Weights of a small GPT-style language model, trained from scratch on English Wikipedia.
Training: a variant of Adam for these matrices, 1066M tokens, 8133 steps.
Each number is 500 + 25 x the weight over the matrix's rms, rounded and kept within 0 to 999. Layers, rows and columns count from 0. Numbers have three digits each.

# up: layer 4 MLP up, 1728x640, rms 0.0322, rows 1065-1119, columns 560-639
# down: layer 4 MLP down (transposed), 1728x640, rms 0.0275, rows 1065-1118, columns 560-639
# gate: layer 4 MLP gate, 1728x640, rms 0.0314, rows 1066-1119, columns 560-639
up1065:497497454508487485490547487531468519510485525508552479462484469503522478532522513486504492506522498482527467486477510505499494526505517507491517498489490503496465469557503531517537482513521497510491525467499529486535496546476518473471518503
down1065:483525505494520489534501509531500489480515479504463483531535537512479493498493534496460494537480530520514493504535533482506490483501472481520519475551516459485501505480508500490430513527474507425513447503493529508520479497549517482537491504
gate1066:474491479520518515501499513499515502480502523498471498496509531543494533470500522474449496528506489520481505487520485488539515468483527484472505473505474468522481516488529495465505530529528497505516508471507517522496535539507567526482487513
up1066:476482487504497542479473504512528450505457522512478550471494504501495511525503471450517462495533523535492532528489484510515464499515486513465488487541501476469519486518526507529508512470490504507555500555534530477511521482490496486529546511
down1066:527515507474415550503482499489494472480550530542488546490525504539488504462485457532542477499501516509509531513495559511469474574479493505484508461472493490520492526498477489521490515502534538469508513518515514551529506534490488513539469465
gate1067:519466478507531448506510503482492461474504483539450481470468508484511507484499477546523489491491505518518484506574534519490553473478494536478468465541495486484494455473522486477509472526513458534472523490537477472496481483521498476498477569
up1067:490508485473481459537525550461553560485491455532490480488479523474491482474521511527452544511500480488477527531486499525515529491507545516463518524492490482484494478506467469510504549488500495522449507480497512484492458505488508495500502533
down1067:517518473478478488509476538504498503532485501473544523523538482477541489493522506501457500549513524544509533481560516463512504488513444457519525517518493433455514494485523520500500541490496502516495504477507513526519534527514486509487510480
gate1068:494549557478517486542467479522490495538511478524486516482456477476481518486544475482466450516544488537539491472517504555478512491486507505488485471534531520531501517488543461480484520501514458487520500518461517495530497482518509511498496531
up1068:494541513479464500482475496501519501485531473528491470496511447456483521484537542512483428489486501519543520504491463494500494496488464484447499511557517526497547500501510509499432514487486501515481505526498446460496479481526460462550494500
down1068:491508514523466546489491503493488541523485451450526532515485512489485498504504525477494498534524487501511470437494539456471498507511514492509522537515460520518493507481455491530534488473531488501508504520563486532491474441499539527500536524
gate1069:501508519485472488471477516511460501479479539496548525533509489497508499445516518509504521494491476466528469462490516524485520464528494487518485413528504507452535490517488476524464468490490499541495517533517538441517502467485489540495502524
up1069:539504435494514499524481470527549503520538465493485529495477518534499486487495486480496517515481492550509485470486499461515509521497483483549478498466516484487456471469470498515518513484486496486459465536454523471506493550494504510527484498
down1069:508502510513517500527479528496476498479500500454474473486518485514478512467516511510523470503471507478514499507542501460469529484545524541534497464508508544532500528516511460511442476546512492480543502468477533527490523511470493476472496551
gate1070:505498534491527533476523472498470507478486478504544507482499491497541492513493525449497498521521486477481479492538513496507523504539510498533519518521506493486501495504525515471526511497548501464507487512485547478485505525501508525447487545
up1070:515533513469503524486466476504526516505482469492499531498508507504507551548522496492473489498534482462523495513471519469529505520527486462522558474504486520543481468497524528499498511466461521494504488454497487505477499484486540493490494502
down1070:490479499492512511522495494482518530485510537515496541512504485530561468483516523442477492505488520467489508502460561458492493472504476482552526513448479541452504546509541497484513484487469481520464469519495495501497514514543491465523476525
gate1071:526479490526529518446488508469492550551485503520488470504539480461500497491513477484491515450468460473499540475526520481495502494490510480503509498510524492465498487530474443487527479502507509473483525474475477510496499493512506469488486498
up1071:481472489510517474523456470489500483473522535502488484512491464487452496504459514505478553514483494522499505505529499509479487470480487478515542511482487559468496503461543525532490499533515521497526535532559510536482524525528502493484474487
down1071:507462491469481497490543478535502522481519516485493513506471504565527487483522514501521507508482516530526505508506522472499495458520528481485477567483540528498527540458508548490523518512513473510476487511533535484507538487520530566479449488
gate1072:503514518489551518498499517502502496550495520535469465511492493526538501543495494507523506520505513527458485485511453532500478500497498488582541486538478536501491507509507525503423502486497482516483514501456491485466551520503476523550493499
up1072:456536493511465476562480518515537520473521466520475513483470525481478456497496512474506486463507504497512487523505461468492511507483473535492501528508464483494491529492489505495513490518502519508518487542484480489478480466530465506505495530
down1072:529505532491486532493473503519525480558523503514470489508472497448477549516466492503467524514513529547534497498498502533504488507509470493493512472501520500515496510489463478514517488508491505515474509474481537508518519472510491502484520490
gate1073:479490489483557467504433490534494503533526506485445516539529494528512511502480429519487526494503477493468490515481488505458483533525517441510514490510470466481505486472505546515481551490499480491521481512474550498505471492491492521534524451
up1073:528484470537532538516518532495484518464472484474485537514527495517472510495487459506533490521553508547467493478517559549523505500453525489491505507536513463530499471502482530531500488472471453537516504525486480521494420519489505537481490512
down1073:507535478506498475501486515525492469519538516487506524536472501494509483545494481512497498512476513450511478473508481502541494467509507508477490453474516505519500497510484508483512529493494489482489506534497497467522518523509523498532477542
gate1074:501515506497492522491520496517498501491496504466480465495505475477489504514520458511541473516534483500496494507551515489541474526457496526508494459537466483499545509487497457487494474527504501519529483490476500493471458487518508482531550528
up1074:518481503505481510520471490512509509445514504515478484524450488482515493498532513477497464501493471534503524521492528500523509490536516473515519515468503513500514504496505508476501507504483525488545478496486501468529515501539474486498507493
down1074:464509530492467489525491489547440505473493513510476476483478532451510515514462441485496471485536512482527485452540455507511521497477509514536474488511523467505513476480525497540460428492501503543491519523499497508472507502481521470532500480
gate1075:509478494507558484543513506473447501465503518512484499483548489481535505512546525510486500507531520458533550517504497504500529503513499513498476522514486479495543508484507509540486482517496480522523512498461493520460492520452498474498462528
up1075:475468529460515537530525477482519519528503453527465437486496513544487565499527486541500487513495501502526544495498526468545507476507477483450553483478522526504482502508535514549492488500557520468565482478499477451522516531496496486500494476
down1075:492515500542484503520479535501482495518462539514529484520448480463502517437476482468542480530518537520479549463502530540438479500506512439495509486529487504494558507482483538494494502483486464525539486498493502516476498487504510499453497486
gate1076:519492496481497494482515502500500474507528496533495473489465494511487544530554459499501480482523484469513539438481527472503525459506517483516507497528474500502491476470510501511500447520492473474490522540498533536519529479476515480498477503
up1076:518511499462521487503476473474491539485510497499505480460455489514497522506503509456531470459485463443511504468485489475516468521510507461478524487545499445475509516552498470504510463505510518469501496478493472504497503504516533502444538486
down1076:491505505506465508541464457512497505498483532490490537524474515517528521484510472528482522530488510499503472510529451442496509545469472482498467498487468519547511514481487479497510532485468524522481498486513522485535508530488518458546472476
gate1077:490523541532476478470522492486516520503499522469478499515529521511494505500492534482505489500513468458535477508538470471471517491510474469519477523461515517562523512510503500464530522533513521464505509520490479537515483464476482517470501474
up1077:488484527453508537484537465475497478484498526535439473535505516514512445493510498520493535482524516543487517483508473502487510485487503469501498495544495441529486518477528512468478518460489516465505513548511502516515488484544503497475522494
down1077:487480520525501484551506496544506490530504474456562521496513488481477489505519519474542477492486461499485550504516531464540503480485489491531496494509484513526530483573495483496485494542474475507499492478495510476458517453503557536465487475
gate1078:500468530475518479478484490473500455533505516472454521503492448495501533492490476530469476494521476505469474521546518446450523516535453534507509517464486448538510472542557529510523502537528469503450489487513503490515494466465493513506470496
up1078:478503541507534473483481513493516509544509549535509485524508545526460485534486551530471480468510485463534500508483507516504503487506500463513513519484484491504503501478474485481440469502515519480483495531504499530481478539484500514507540512
down1078:518469511511522504500505469466515527507499475474554475502471474502528472483469487516485495549472540503537508507503494477518469499520510454506505561473487535480477501498513461455503488527531520493490515479510503501465485503499473512511511492
gate1079:488521472476506504553523489508524533485509547472520557551476498471534474456502496487483471505466480458443512527533506456520466468554479514512506494526491442454532517492515501565547483489504524503491464433497513502522446487525511488513492510
up1079:511470453485506513468503555443496459537496539507520491460499500496509476491518477472521489469517507512488519466487524512468470534545542502495458525495482496494475491536489474489493506485498509530524510464477493528488499524499503503483481521
down1079:493494534498527463549507540499525539506459506492543496465511477502515489476487496482520533506477488549498521515476464493520488489487473511513483497526519516521482513477487487486456520492511512442492456490504471516484494521488493474463542486
gate1080:511576444485479474496522491509517489497479531536507564480514445529531476521497502496468480470508486502506508500483525499505478524510479538506488471477501446496500495500442513563479510537526528490487497533473549535512467497485497497518483534
up1080:483516482512499519497456525499482473501514522494474544509520530528475501466495525488502557505519511528498507524477483499519482438514503484533486507478528465468521516500496474486524530487493439505520501505507538541480486508486491447568536478
down1080:473443478440521514545510474477544474508497514509491491530522494493519515490472446487520495450489545483530478488494485530492537509514510497497442513465484528541474509513462557512479516476523506467524520485488486533449497464556513484473463505
gate1081:496521514491498514507472509459508505504546483507514553507510488509476528509501437486477518533491505513515503538459480516504484466486555495520473495520469488534521491513549488490527519517507472515515533496474494475506518455536510457520483505
up1081:500510485542483488512510490503518487545528545534467497509497512479477502488484528517467529505492514470503536469473506511509481526505467504461511518447447496529439497475495531445513522511520459519506521522503510466496498541475518456516490485
down1081:477502537528509522490488502476506468517541519484463529497542518517489490525485484462525523518486532527504528525504452491488491547549484485469526521489520508497429482523498482517520480526501526549471496479510462521475520512502503514502490509
gate1082:471523520495467520507524503491494499463534502505475526517513476508502508471474477517453485518494521479474470475513522485488484474531520517529509538492460480502523503481522498492474491535495478545524484505485520510493515496457533479509494508
up1082:488477498532523514481514508484483452492468528504480473475532489543507528545507483514516487480503533482551499528528466510507467489463552525499465508522505477526474479503481512495481474562516498501503521486510501504514523505535500515509476498
down1082:505471461545475507478494516525474521472532459528533532487494508490477398514497508498522490496515489502539491538504489533510500535469532550519486468523508482547509487508466535527492473506501501540509491547473517483498471460530529519489466489
gate1083:520526500487518511493509488483511502495514479502546486478481528450516539497497483505519460500501520502503474529513483496479490499502505519510491526494510481486504528465506502465479496492505515499472521514498483510507520456534499511504519471
up1083:479494497507499508526470509487523484541514499505515487518511511526497489509521533517495445519483487518494541491515464503524489456543490493489531505522530500490537474497533505520489561475514515494501509513545522499528476499520510508530451546
down1083:501473493484539492498498513481499496458514504538502465505465508537520500533528485493471493513494510488531491522480530514506512526497490498504490505449497494483514481481455456471504469485478513462507497507510502484518490525478511458512439496
gate1084:498478500511511559485478487503515469561496516526531542565511466519456533509476490502516501511570471489502488497548515509482514464517551528529511496514504560521538527522478495521489512516502446532444532484476512492506535482487468532509472457
up1084:497526557464520453524484471510454493518465497481531504508493475515490480529502475545487467498491485533504505501482486517495500514504492491556531509455500475497526503464490550429470504537495429456489537508447453482540498530443515508533524505
down1084:493496497486499550558504498489517459511490545485517552472552519512500508449493514555516470520527494488477474456505452497487518497492510481508480522496473477486492505513471478498510523469497515475524528527497467496456483477486480493499487500
gate1085:485481507499559500497546485491524484520482479563510501508477485496469521442502505502528521507492480543463485496498487486527496536522444519537532522521535512514503519503478474483511456485497502453505521508519497502448517484495511471489498470
up1085:530510435402530503542531498461500473493535517501517500496521511506491501497515536557461484455488516503497484529542499521493477496515496491509541500520460488488518471558529509498490493530515484534479515488490470478517518503490520481506521481
down1085:509483539527477475525500511517523506513462539487482536485513480537536491536510492498510558527500471477497469512515481489518512517500456547553494471516548522534538521532487500471512484539502463563534522534452476575469463502506542512484592484
gate1086:446520580459511491544486497538527512479456531501496535522488512500557527491453434514516552554531493531467490521490503529496522541498486523492517510464515500540508460547539514486489525531474459480495497508490490497482523512485506473483488480
up1086:498508477487505489525502493543500509494490543499517516552502511499484493507506496478501468515504514526487497513516476488493458534491467472509532518469540502523527506487471504543461527489486486532499505523508472523475496504553500512462508492
down1086:467471477521470538447496465524517501535509485505541534484472507517491526470448499484542515502481502535526502459502482474479519496516466461502502520472488526529532500471526511529493455542497517494516435500524472519471530465526528520522439469
gate1087:484535527517542509530482520463507501528458504550522478460538517473544461546504509507469531490519508529500493462533476470491481486554484501486470510487511503527517483464524516513522496498539474468481484459528450521510520508493464501433518492
up1087:500480523508518522491499508457504516500490495466484530491500467538537496513491490529511518507498468457524482474477532433483523486498519491513544474514528487499489497541534478485504515485466459465480481495525538488545536481498540515541510472
down1087:489477514481531458461558483479467496484495519480460534531468497549510478535511471519490481478496512493540487505508505496494491477497475510501488479450492500457517526484489511528498528464492488492498505440519489522507535465545534490509500457
gate1088:527453478503533473468487532474471520456494510488473503509523535549502490525524506512473474455487486478470501469498511520528522509516497546519504481493480479482530550517511499497480477502526534526479470508493482506460458458469513498471464510
up1088:474517486465529475499519514554519527521496477480497515550534478508459537529500524463494468481527460503503507503505490497493505531507470446489511510513495479503492518495513512531526523528438534536514525475485548535525512475448500500488461475
down1088:494527509501502527505507495497525534508480510549531474528519497506515500494468499520470487468533528474522486535501496527491444478473495510449494522489504479513515484476522473473559498490484527491503523434513464431525470489482509506524516505
gate1089:517520497491490493486520478481545517490451513536514510499505497443490557492501468530498449530498455466486471546539483521478508526511472508453509490495491506518561500482562480532501500470523500521503528544472511496498514463512513504500489506
up1089:535465461535507497481485515522528504540452506514517533501537475495468534519507495459534448452540488557524525502523507498456495519527505522462508513511492459512533490513514454539533502490513494472477518517461466470503489447487552528512494482
down1089:489483501524487467520492472477504497497525510525486502470513506496503531478496469523502458491457494452551532512563492504509520463532527494473470500510467448472487535448478452515518488549523477517530482538511514539502496509495485488493483490
gate1090:473499486494522518486498459498487500528507456549525502526571521530527478493501506537492503518536548533469525511496464476506485468523477462535530490505466507498474502576520495472470497531508524516478490519483534485485522465544506479493492464
up1090:499514512532509475533479514535524500478501545467500495479520506495446478512534544511502492506478480477511534499505516468472521510466490478457484467484538455483494501500494481450502489480476471530512490500487485523501503540495522491511512518
down1090:509441498488507505502453499486464506497502508486487491506517516465496495516519476497532513501484468485493493471486539465498497516513500545503517499480503504555475461521510494510521460476501453549483495486446520496495497526487490495504481494
gate1091:501491477491502544534506493528551497491529503486513493479478482466534504494490475513494494484535462529568514472544461544481505554545458473474527528518525470523504484500510494483510528480496523522459480500507533499499450518525447495500517530
up1091:477458488513479520514537507505507496495496506509540512471541525489517515525478504508498480510516457565520497546468499510509508498498449462494536537508470463506550494508452509460498479508494475499483499496518535538476509523502494503472500534
down1091:511471472536556498496461517508530502470499516470517515501505531523486453524543523525497487468518421491488504529469472531476518465485498496471509472500490477509524513450493485437487509498480530521518485524502486475526495452483543491520472493
gate1092:504499524513502503492493530533491537499484461485487486507462469482506503560465444513481515484483476479518511477498494528478470487506510478497490489520520499452486497528488487474489533560547510470492527521463466528485501520497481482482491520
up1092:484505492500515479490523489526504492514501476448504480495492492505512445533510509480512533518470517432476519516488497493496532536520498526486500471524514520447477512493503498481498531513510498497530482527518498449516462516480463511502467513
down1092:488515506440454504521479513482488493523508508507480476528495487530483529512490502509512491472489475509492491493466513467496494473477471480510462522502480505524490533462548527500538474515457509566503503509506522466518491477520460531488523517
gate1093:467474472485477490470546557533503475508517518511461469467479477499492475513496489504496511509484520542445483538470515481480532560547481497502526481489505509445472509520504530526476455525514470576477505466443492535475488435500472546461488482
up1093:480476486485513481494492492522497528476452490500522473506473528530487475516504479518467492495500515541522470491437490519453481559493508468517505520502499509516462503496546545470477495473481468514472520486517523546488481506530474445454527495
down1093:522496486567501539482505513501507468525543474474492530497510477500527539484499507475473515531503485507489495497511549490521447517504481469525468505502522522507507506496492463511553477515513515497518478514486468526483479496508521512478518491
gate1094:476502509516530469495537449546512518515494525538546439519494482530526453491492522493475524486538495505536504495544491514472541491505543532528472480563481503459477483475492522466483502473568462526487500480451532478515510492500485517527456536
up1094:507519494475511505509472492490480476502519466526527501484506483509470508470478497551473518476487469447517494497509486469485531474492509446519446502545455554502535514529504480489533504431486459507504504478495465504529442489505523487500475485
down1094:482541472525544543532501517551508501527509477487493474499487508506464483511440498471544496495503525533511504514532511485544504489495473466508558507497505471463511481443548493506467468489520494515469448524522514504494511543512489533527510513
gate1095:504506535485502537538569476525475538476529494527533494494535475558493503490505514547501466502501477506476493489479495515484547452501488542486478512524511509499523449474480475452504526502518485463501530488511466516510566503489545526525513536
up1095:470524499474457497489482526478491478495459501472497502490558507482502491532503482502527492487492505509510512483511464500536472535468482529510446466506487499514504489512470453492481481523507515470530493499502513570461481532452469480504548494
down1095:510560514486511503460483471504540473489468479480436487520493494516518543463462476527498490521497430519492503490512520519479517524513516508529435485502494478527480515502470507517499529511510522472458498518468510484523508506518445475511487465
gate1096:492493497514438461490525487520489511519499444464559535511450488498502499494502505483517517478507470544534480512521494510478485516519514555522534482523489496543534505540492493512512516531530484493463502467527503467513485538513444450504516506
up1096:480530514525509505470474507526501494492565487512475514503505461535532528496492480507540545505480542522516495509523501483489513512543457470533503486492475456491516527492494493551485477448550491500518509446506543500501478462540515523490459485
down1096:492499519487500506512515524473525506487438512464491512488523473543500463479486502522527466459490502490505505527504490517522518494512534527478531501506528504575499516499490491493500503554505493476493472503467521527545481507502478526520466487
gate1097:474510531473489479520470527539562463444499504486503485507454503503519505488516478466516491496526455518494541525497514523521514488524526525490444500443529490474484476514507474496449450467481487441452506500456452482512548529549509470488480475
up1097:466527541538498498459503498500523537534488527470545518494464491514499475522512488477521515494488545441488470509516527539488524494520474508447472507508509507524506522521515482558500517500506497523479489454487502453488475538508542517480504514
down1097:491490502486474518488546489484528438478513494503496505480474514534456462464486501542506503536501518462492539502481536474546469489488502542469492468452480512505494504537535516529536478481478484508538519490489546494523534527531496447527547492
gate1098:508485515483478538526468493506491518545504501539530520481503469480495441477506469526499520517481538532502502566518502516489502482514533505496498502507512486522498481527478553474458492461478485493473505500479482490482479485521499497481510487
up1098:516560525492521497471455473519491522543494550515478507485522507524515460494521510495474502505512528506531480482517500507496534512523499540500514508533534489515545474504518499459499458473481480474520529521440517459537533495519484498505519511
down1098:509509525489514476521540457493546511494491487486488521497512542532512495491485539454485503517491461532478470504494478482521467499540474480527538501511490494496500536480512510534493538546496464507508510482524510510479495446510512502500477477
gate1099:517504492511527515489460480446524509486495522513454470531480502545477528491534466499553513517558498501464544472487493490477498488541457504466493499477517487533550494546516500547533524529520513474500486522453553518505480480523486512486478451
up1099:514473476501523458500499526469520433510528466468502476531495527500565466501476479519521497505526509504505473506488471514499542533478487520464502566456457496497483463492557469532467498506461523502518469507525450475490513462511511491500486497
down1099:496477513501535504492486573525477444468511501526477490509476543548457484481517461479493525497468510488487500486488484487500499496543523499477497516532476500507484495500474518486478519498543489487475507532511487496509527559521427514512552462
gate1100:485462554492483491478478472515514493507521464518485510531473483507513497516473448511490452534475470493502526486506500532502516508510489543472504490506490515510523509517518490496512487541474458502513542517500517553487519481517508514490499495
up1100:511494530534512481466505478489456444504487476514490505487472466465514508486482539512463474500473451493505491497494538528506512521491526524530490478516507472478512510502506462506509525484526464505457506496489500533530493505495487508499504510
down1100:546519492499567500523511541512545555487509512467535475529502485507484509551539518495494500521456523501460442491511496494530490505498498522525543572507527528505507502527520496525479485521495492490511506484474521476473456464492504514479505493
gate1101:490494520486535468507475521490499478524503516518500550513483413484477490507567524515487498542523473516532517519504498502506460502508524450457529495483505488534521455544478530487529475476494462474480517487479535480481504513524498492438490519
up1101:491521527481499507528505521498478467531529504457492528534515511469481528476533482499491501504520525529508491509535488518497527522507508463490488491503482522471511506501492502468515495520479492502507509488479481514502482458514550481477508491
down1101:534476499507503523475489535519551525501433469473531492499489499519477495547506531513457522486519477448484502494531451442480528489516503491495469513526504442507502447504496479499467453513545505508480545457516526498487531501496494491520508521
gate1102:494438505490504496499510469546509472507535518544513492494481488559477509532485494511470491491481511490490513518516480435486492470477513562497460409494524469488483558494491499514520524499479491513468513498456498428489504515476500529494571502
up1102:509485460517548465482469507475504516462468499507476458473492510483491503481510504496486493468475493482495491504526510485504518490472489498494484486492512521487513534527526522520539487467485501496498507492466481524516500527512489466513523500
down1102:490481510509502508454511509490513461532517466504444461459475507505506501525474504526534453548497491468518513526492489486509544537521515533526485445462529493532513499494481533508441516523492491524509519528500532518479481516476494505510472523
gate1103:489491468443472475537470478499516491527473498517484528548462494449487512507514470472476498529511464538494506467484523503497462524523487493506532498501562481554517484499532472522520547558520499472510505515520487531505474523508482510524482524
up1103:511507528489490466488482487530500482494475541512525508497509534466476538531532481525456510518500458471516479510516484464511485539527479528476502479526484540508497466489532484480490514545477448497512475514531471514469445520495473523506495509
down1103:507488465508492534514498497516511500518486475491510503502524498522507513490547525518507508455512524490493574501486480491464531486506531536495511444520473517487490492515514539485513488522495525480545491495517492483507514500468510494505483489
gate1104:478512474513491486498490485516491494510491491514494519529498514468485527537519466522514481460526503531456519481512493491504483512484487445508477519454498479508472499457537495529502505500499504482497502515536539482517464509494543483496486480
up1104:521541525488525507481485492521441521505504498524486526515504463505570477498534523459531497516523468537421542501522491467498500509474494505511484506522497490488497486501457476516485512494518507502511469524527492531486524496499527507481482494
down1104:500481487508534488505541526485490532501462471554522521491485483497504486479496465514527464475463519479554510516512498513501512521508509494501480511538497475481520487485444520497497512504510486494499477499470469479515524508497511494510483487
gate1105:484496505501522536484521495535473490492489499487482519450455500527488489541489517572522518485502514499495485490476477544498533500517507458498483484528502489530502491535523456467488489503479492464509456485468526439492529529512513519515468441
up1105:499453515502496534503492509514496494486539501515501516504517516466496525494476525463486528517494520491509492521520496453489514493493525476486489495530469540487501536472472493528525521501485503488497507478523468542517499476491463464472463531
down1105:472499478521464513552467495508531498514477486477482516470450458524478474470540479508499517482481475525560519474499540513479510502522487489470527497488529456516468489473532470497487481526508501523482491480484503454495478477515511496543470491
gate1106:483455529480552520508497501542483523500469499485467520506507499477497481511516456441468479463494459505492500531555494527501542492527549479503505488497504500514503512495480511482508495497519519497494523519507508494487448510527540498518467525
up1106:520540512530508511485507536490495513463514509479474500508449500525485446508504483564505491543527511507510517538468510457500488482455539519468514501521508516471464500529462483453462488486472504513493459512462467514510486533478523559448532472
down1106:504492496511521511497475516503473489497533510514491485542549517490516507529528473494504505515523496477482414497476467482546477523482531465506502493508476468472443499460504553508499499448499479504489522492471524454549483493533529519512556536
gate1107:504491478508498512501472488502524529530550492516515515527579556495504506460514474497517516452475480531517539472502516481523448523489506438518522514517485509461480489506486496476504504496520528535515509531517451481512538484462450492475492540
up1107:497524561497528523491479520509486550461491462511512487485506521478511525496515485544496502527498490520495491467503535531490485483502490494515466535566492470463538509467550485472496457503504500503471440580506496490495479501527511536526498484
down1107:511492497477500522485511494505490485470530523485459488480548531487537506561475493528499503484601500479497499473480487510467481546454500505546469520482508528509511513469479487515477522476516539533502466538514507470514520531492531523536487517
gate1108:499513473516493526508492479482511474539483514477541466520491523498464553512525507512509491526510487474504471462516533502491503536526497508535494455497447469526487464517495527513492498535457492525508493481470537525498496529493508478466513503
up1108:514503481524515570558543464513536466486522519513503535474482477518522539496521522481499475515516527524473492500474501513473479508496527513495507478536509524501500543496487497512476539464493512516539549494547493553523508511502528480468522520
down1108:492506479494500536468486508474498511523491496506501511526545553547536493517500482482530493490508505527493481465517507504462506482529511512485485496474457483512496523445538479492478521473528501492477544506531525535494514542492521519503527562
gate1109:476482513541494489516515499495490506500467448515466541511461463552489458497487488483487542471512517541516505481494496532501506521457519526443475524454495503477482515529541505430496494460494518525452506530510490484518470546526485508513477479
up1109:527490462490494467538507527517490498479454564476542474508490520507494473517510530506507531522516507491497471499510469507487527546494499506479461474505526513536501453520534528509508470488493484495504496498517528527486460505499488476479503497
down1109:512475509500476496510479477507495463524489491455495490580512533476462503475506466479532539479496492500501509503500506489501513480509520473513525489554507422519490505517509528507529514487515452518489505517499442488465552513510472504534522546
gate1110:479501470530535507526502505509524494458487502538510552504533483499538493449505464531545515525479508489517534566505493528470518490500487562547493455513481508509509472490486458483485530541529473528481467506514526514521499515504509506470466462
up1110:500482536491485507484516514477470487486488462520490463549497511505508458503505487517521509520484439501480498484520518465537502506469443490488491494464519502499489521533508450519527471527525477557459501487503476527549524519495526503492499479
down1110:503491503515493468485501497487506515483513501533536545439503515492509507482501546518532490553544512495484478499462501498535533501522520491523490531476502504530530509518455514493513502539479541501466429512516534471525504531527501501503503526
gate1111:516527521480469518467489468471497506482461489507529497488518492516494488496522493502499540515537499453532502512487521514485497477535509554439484491489500466513500506487490487533491501457511471476558534529473545519505469509500470538500542499
up1111:506565529524491503512484483568534506495480498478462481500468503471489527511466481509474509538509551528526533489473504497531485481507494491577498506509506516528541513478520503517482484482480489463452496491528507468537509451514525488461480476
down1111:532466492497478475534454518474497516512506477513475489485545502458479496490492541489506507466536469514482490519515495520505526488493507498537472535494501547499490482512520556464487517524540488495455500508476524572546518517532461491510511509
gate1112:501499483519517513539521460521476512497499519498472502489498498484519483506511481515471518526504517479500479509492507509467516493522497481496508532487523499508524506479450519515496472485504506552515504476483497464445471500522485465557472523
up1112:521511459475501484486490484501519493522503477530534524505497535517541455461492544478482497520471560469503490557495495487461471451474468538555492516504487477490462503525494524487476532461561492489488453501524511491492505514503495505503546537
down1112:486468473444508478475472482476530494472480524487527477498535501504497488498533488511518536462517512525500469487503512502502499505505491509505475532469462515492509509471501498526502479493504478454487509483483474525557513493462482469490525518
gate1113:485516457473558516524524527479532539484496490495529484482486463509521491496526507492490464463527487524523492494512478534463510513532466498503483488501530454514520534485494506487518509521491529480480527504509497494537517523511490463445498502
up1113:439489439517518480542520497494488498470529518498528519465529478517507461449521469494495529525507521496502402508461498459439538518507518468506421508528531477527479497529447471486583507504508521533468459516529526525543441471484473488494487485
down1113:522473493481493495495504488544507496471519485525521525540518537507523486486514488476580526485489505475499497504518530489511523537489519493490479496508499540501524509492515522502479489551474518441478466499474464539517515514476491445488534484
gate1114:540480478506529536531480500485542514532469449502531488486499508510435508510503495503481484469549568529520460549478503519497447527499488532539456523508503494502500485467433467513502511531540534528495479529497533518515462498505507453494484514
up1114:538502500515522499482555527480479483496465492493484425482493513506505481496543529537520523501495506449504505539520507496535498462460516550537516522533497525527518532480518448454445538517485484470473482489498480504528468536492439470466502489
down1114:492508480462496540458466503447488521511466445498499500495496484520487546479498546486486532487453475468503496529457480461488510507533476451495536508527508488490523479501453492474503506548466482533524476518494515475501543469513492443500512457
gate1115:503497471481511547483507514504472504520478531502504473481540497504503541494538507527500489478524512555497502524512501462499478477546515532460545519513485519452526517483517516549464471508482517509494461519544539501538491454497530509509450510
up1115:478492472505487487539491535462482485465456467492454514533525553474477520539462495476478473508508496523471512480481498487492505486504497479481480492504511515517459492496504546500498530484503467488483504507508461496514504519521481465539465530
down1115:533482493525478462481475519503489539500488479520511524487537517508525510536539520468510533478489502501482484510516512491483506509488525503498476528501477502519475484510489500491464528497511496511523515519487539514493482516523506515462489513
gate1116:516530484479496533548441514495453492524514507492514519514477480483493500493505480453495508483520528516486476507498503518419496467540490457530515523499471535468472480474482504477495484509505512485473501506483451519534539479522466515504483507
up1116:488459488464490544524501469495482482501498513503484461514538543503523512449489418491532499480507498501502499463494486498472501521474502523519503508481463443492494487492512533474484505544456510513528531528470535481475465501476492502488484490
down1116:508477527488499501510472502517479539516495519489463512446460479543488512522506553503471505538468477539485486516496526524534513495526470502458520500497504508451499500521529486457548528487496499520499504465501487528511493507511497545517515512
gate1117:487432538506532503503497462531470511482489504552503469492464486522448481470515447496533465498528524506483545499551498491513459545527517538523501477542504478476471477480486437504474490497485513539492490508496475499455497495526526502502524573
up1117:500510505513493520487480505506508500536491524487561492522479489491521534499469509536521473537523509495521525486529508502495478440525498507497477483505490446472521495457483489512435494486450536499506511490492515508523515495510477484503534537
down1117:519541506521542506458520507531516514478504537497433497476480519508485486457469470501460523501509512510522485506492493518489527533438536519441506496511465565510490522543482522486468489478495474542469511556502487469476443481500515522514498535
gate1118:527470459483482449476485524486515516501543497493466524545522499537460518489526506484485478529545514550464516494489473528521504535516495502469454482524468509495499480501536521548490455501451506500481481458486482461417486489520542497517462540
up1118:515487528498476493498484492556503523501466510490509503486536525501477537474532444481534497491478449510476488530523496456507489550502491529523493515560512492499493532494505480520520521492474502522501523478494525476496482480470487534472466526
down1118:511470485484524513524529506503530492527496503520509467465495474524515506514535522493525509477495509507537490487502519465486493436452478470476503519483496504478521496476503463509549517522520543489512517499520517476505507499517483517494515522
gate1119:514469491441539504507538490506510490546510478513460492527532522503493437524552530462524505519494515508477501503503513566483462503507498518526504487536542497492504490506507468529519529517512478487474473547471556460501545517526495523465527489
up1119:550525502465550511486472493500500514515492435506493468459521502499429536484497516511514502512498551493476477508502486532456530532476498487454485494564481512478475531513482479448453562481450540501533487505482452487493520532515491541485497536